python train.py --num_hidden_layers=10 --hidden_size=320 --num_key_value_heads=1 --intermediate_size=832 --norm_place="pre" --positions="rope" --rope_fraction=1.0 --bias="all" --extras=["capped logits"] --init_std_down=0.0 --beta2=0.99 --final_lr_fraction=0.0 --batch_tokens=262144
Each number is 128 + 32 x the weight over the matrix's rms, rounded and kept within 0 to 255. Layers, rows and columns count from 0.

# layer 7 attention output (transposed), 320x320, rms 0.0366, rows 1-4,65-68,129-132,193-195,257-259, columns 64-127
[[ 87  98 161 171  77  79 112 124 109 104 175 124 123 102 160 120 114 159 136 100 154 130  73 123  70 107 111 156  50 111 174 124 181 131  76 111 140 156 130  92 150 143 119 117 121 139 142 108 144  91  95 117 146 119 192 127  75 107 154 203 163 109  91 125]
 [174 119 129 138 113 130 156 125 133 111 193 150 104 142 130  71 116 149 150  96 174 123 125 147 136 134 148  98 129 101  77  82 169 115 146 116 134 108 119  88 154 143  92 140  98 115 140 148  87  82 139 159  99 212 149 156 105 102 102 170 124 104 180 170]
 [107 146 129 118  69 121  94  89  73 136 179 102 152 112  80 124 142 122 111 105 113 171 132 111  99 149 117 133 148  41 110  80  88 172 137 118 157 110 123 124  77 133  81 114 137  94 159 121 115 124  90 130 128  98  99 127 107 133 156 109 157 169 106 110]
 [114 157 134 120 127 128 106 140 145 126 126 123  61 147 129 139 117 158 111 127  66 137 131 135  95 183 143 147 186  91 128 119  81 126 150 151 134 118 101 116 130 137 132 115  98 106  97 146 170 162 113 146 101 190 157  88 106 130 127 103 155 155 115 174]
 [107 121 150 138 147 106 112 112 117 137 155 121 130 133 153 177 131 103 150  84 106 131 116 117 105 132 133 134 103 129 183 112 131 181 115 113 132 161  99 123 127 140  70  92  99  81 205 133 144 116 121 185 142  83 136 134  85 175 148 121 165 120 124 140]
 [148 102 161 138 162  66 154 122 174 115 190 123  78 176 135  71 116 127 123 103 210 148 120  89 113 144 139 145 128 126 118 103 105 115 105 158 146 126 113 125 123 156 108 167 140 156 131 165  99  59 159 130 124 176 128 153  76 137 133 120 181  78 179 128]
 [ 34 125 148 118  70 180  79  77  91 114 150  79 120  84 130 130 111 154 132 141 106 156 107  87  73 169  88 151 160 126 192 146 135 186 162 160 133  77  98 128  62 129  91 138 142  93  91  73 121 136 122 145 152 134  75 117  93  96 158 136 125 156 139 119]
 [142 106 145 149 117 128 169  95 121 122 144 147  93  89 138 182 146 165 134 123  44  90 108 143  88 171 106 108 175  99  75 110 100 120 168 137 148  84 148 154 138 117 141 100 137  53 132 134  98 152 118 141 132 174 129 104 111  84 147 112 183 127  90 147]
 [121 126 152 136 120 100 117 117  98 127 122  90 113 141 192 188 121 146 126  83 119 149  85 127  98 115 174 159  82 123 138 111 130 155 106 107 134 131 113 100 113 150  89 103  91  87 146  98 153  98 122 165 129 106 142 153  80 164 174 168 152 110 109 159]
 [163 118 146 134 128  90 158 123 147 128 163 161  64 153 149  69 104 149 148 104 186 126  91 124 132 125 150 132 123 121  83 112 113 130 113 123 127 104  97 115 146 151 111 150 103 105 146 141 121  85 131 173 129 236 142 182 115 109 114 161 168  89 194 160]
 [ 68 140 130  86  72 143  85  84  91 115 154 103 160 111 100 116 137 143 120 147 124 171 129 122  90 174  92 146 171  62 144 103  97 196 129 163 144 117 100 127  56 115  83 117 157  76 112  82 132 141  80 132 145  85 110 131 112  96 128 146 143 185 128 106]
 [114 139 174 137 132 140 137 125 110 101 128 115 102 120 142 154 129 160 116 109  68 110  99 130  87 186 129 108 192  82  91  95  85 128 150 144 144 103 126 125 150 121 117  99  95 115  97 153 143 139  86 165 127 190 146  96 104 128 133 142 168 139  82 186]
 [ 82 124 175 180 114  98 143  86 113 154 198 129 136  96 156 146 132 112 132  84 137 108  92 117  97 113 122 172  89 119 195 146 174 174 108 105 162 162 134  92 147 150 101 107 137  92 192 137 141 103 105 151 134  76 175 151  66 159 157 166 165 114  93 128]
 [118  87 168 117 124  95 172 104 167 120 212 129 138 170 119  77 108 139 132 119 154 125 112 109 116 141 150 131 136 129  84 110 126 105 120 131 147 136 137 121 128 135 119 157 141 122 179 160  85  55 123 149 116 185 147 182 118 123 145 120 147  58 160 127]
 [ 28 133 138 116  92 165  79 103  78 129 129 101 162 103 132 125 144 170 117 150 126 158 128  84  87 166  89 119 177 119 175 113  98 184 151 155 119  67  90 150  98 133  95 129 163  73  90  88  93 144 107 140 187 107 143 131 107 105 135 148 145 153 123 121]
 [121 129 115 122 155 129 142 118 117 131 146 107 121 121 156 168 108 120 124  89  84 114 118 163 120 116 129 137 105 121 171 133 108 170 146  96 131 172 115 147 109 144  74 117 102  78 202 126 125 138 118 157 147 106 146 119 101 177 142 125 163 146 165 153]
 [117  96 150 144 157  54 158 112 162 107 162 139  84 185 147  62  96 139 140 100 216 139 113  81 118 157 157 140 142 149 134 107 104 103  98 119 146 147 125 110  93 139 118 166 129 153 125 159 115  67 113 123 124 164 133 173  86 162 136 122 176  70 201 153]
 [ 37 134  95 139 117 170  70 101 105 107 117  97 178 103 117 157 122 177 136 143 159 162 154  50  91 184  67 157 142 127 208 137 127 170 168 179 104  39  74 159 101 134 112  96 152  64  60  56 131 115 104 149 174 103 122 105  74  91 118 149 137 134 116 110]]
# layer 7 attention value, 64x320, rms 0.048, rows 2-4, columns 64-127
[[168  91 116 135 139  95 179  77 110  82 122 136 118 160 129  84 127 105  90 108 225 135 122 120  36 195 178 113 114 157 114 123 120 129 135 142 149 141 157  73 133 146 118 154 129 118 174 133 110 127  88 138  86 179 177 134  69 145 137 117 125  78 166 138]
 [ 83 152 116 118 127 161  79 121  82 107 137 100 187  48 134 104 145 146 120 124 156 115 139 154 106 147  64 160 123  89 162  82 110 189 172 173  92  87 144  98 102 100  97 102 147 108 102  97 124 153 113 169 176 100 123  90 104 139 135 166 121 165 106 122]
 [180 189 112  92 115 161 174  78 119 136 144 126 103 113 141 136 162 129 191 134  72  94 107  87  97 116  98 119 225  95 104  96 132  95 182 126 140  93 179 112  62  97 106 132 164  64  70 128  99 195 109 100 179 177 150  79 136  43  77  66 116  91  92 110]]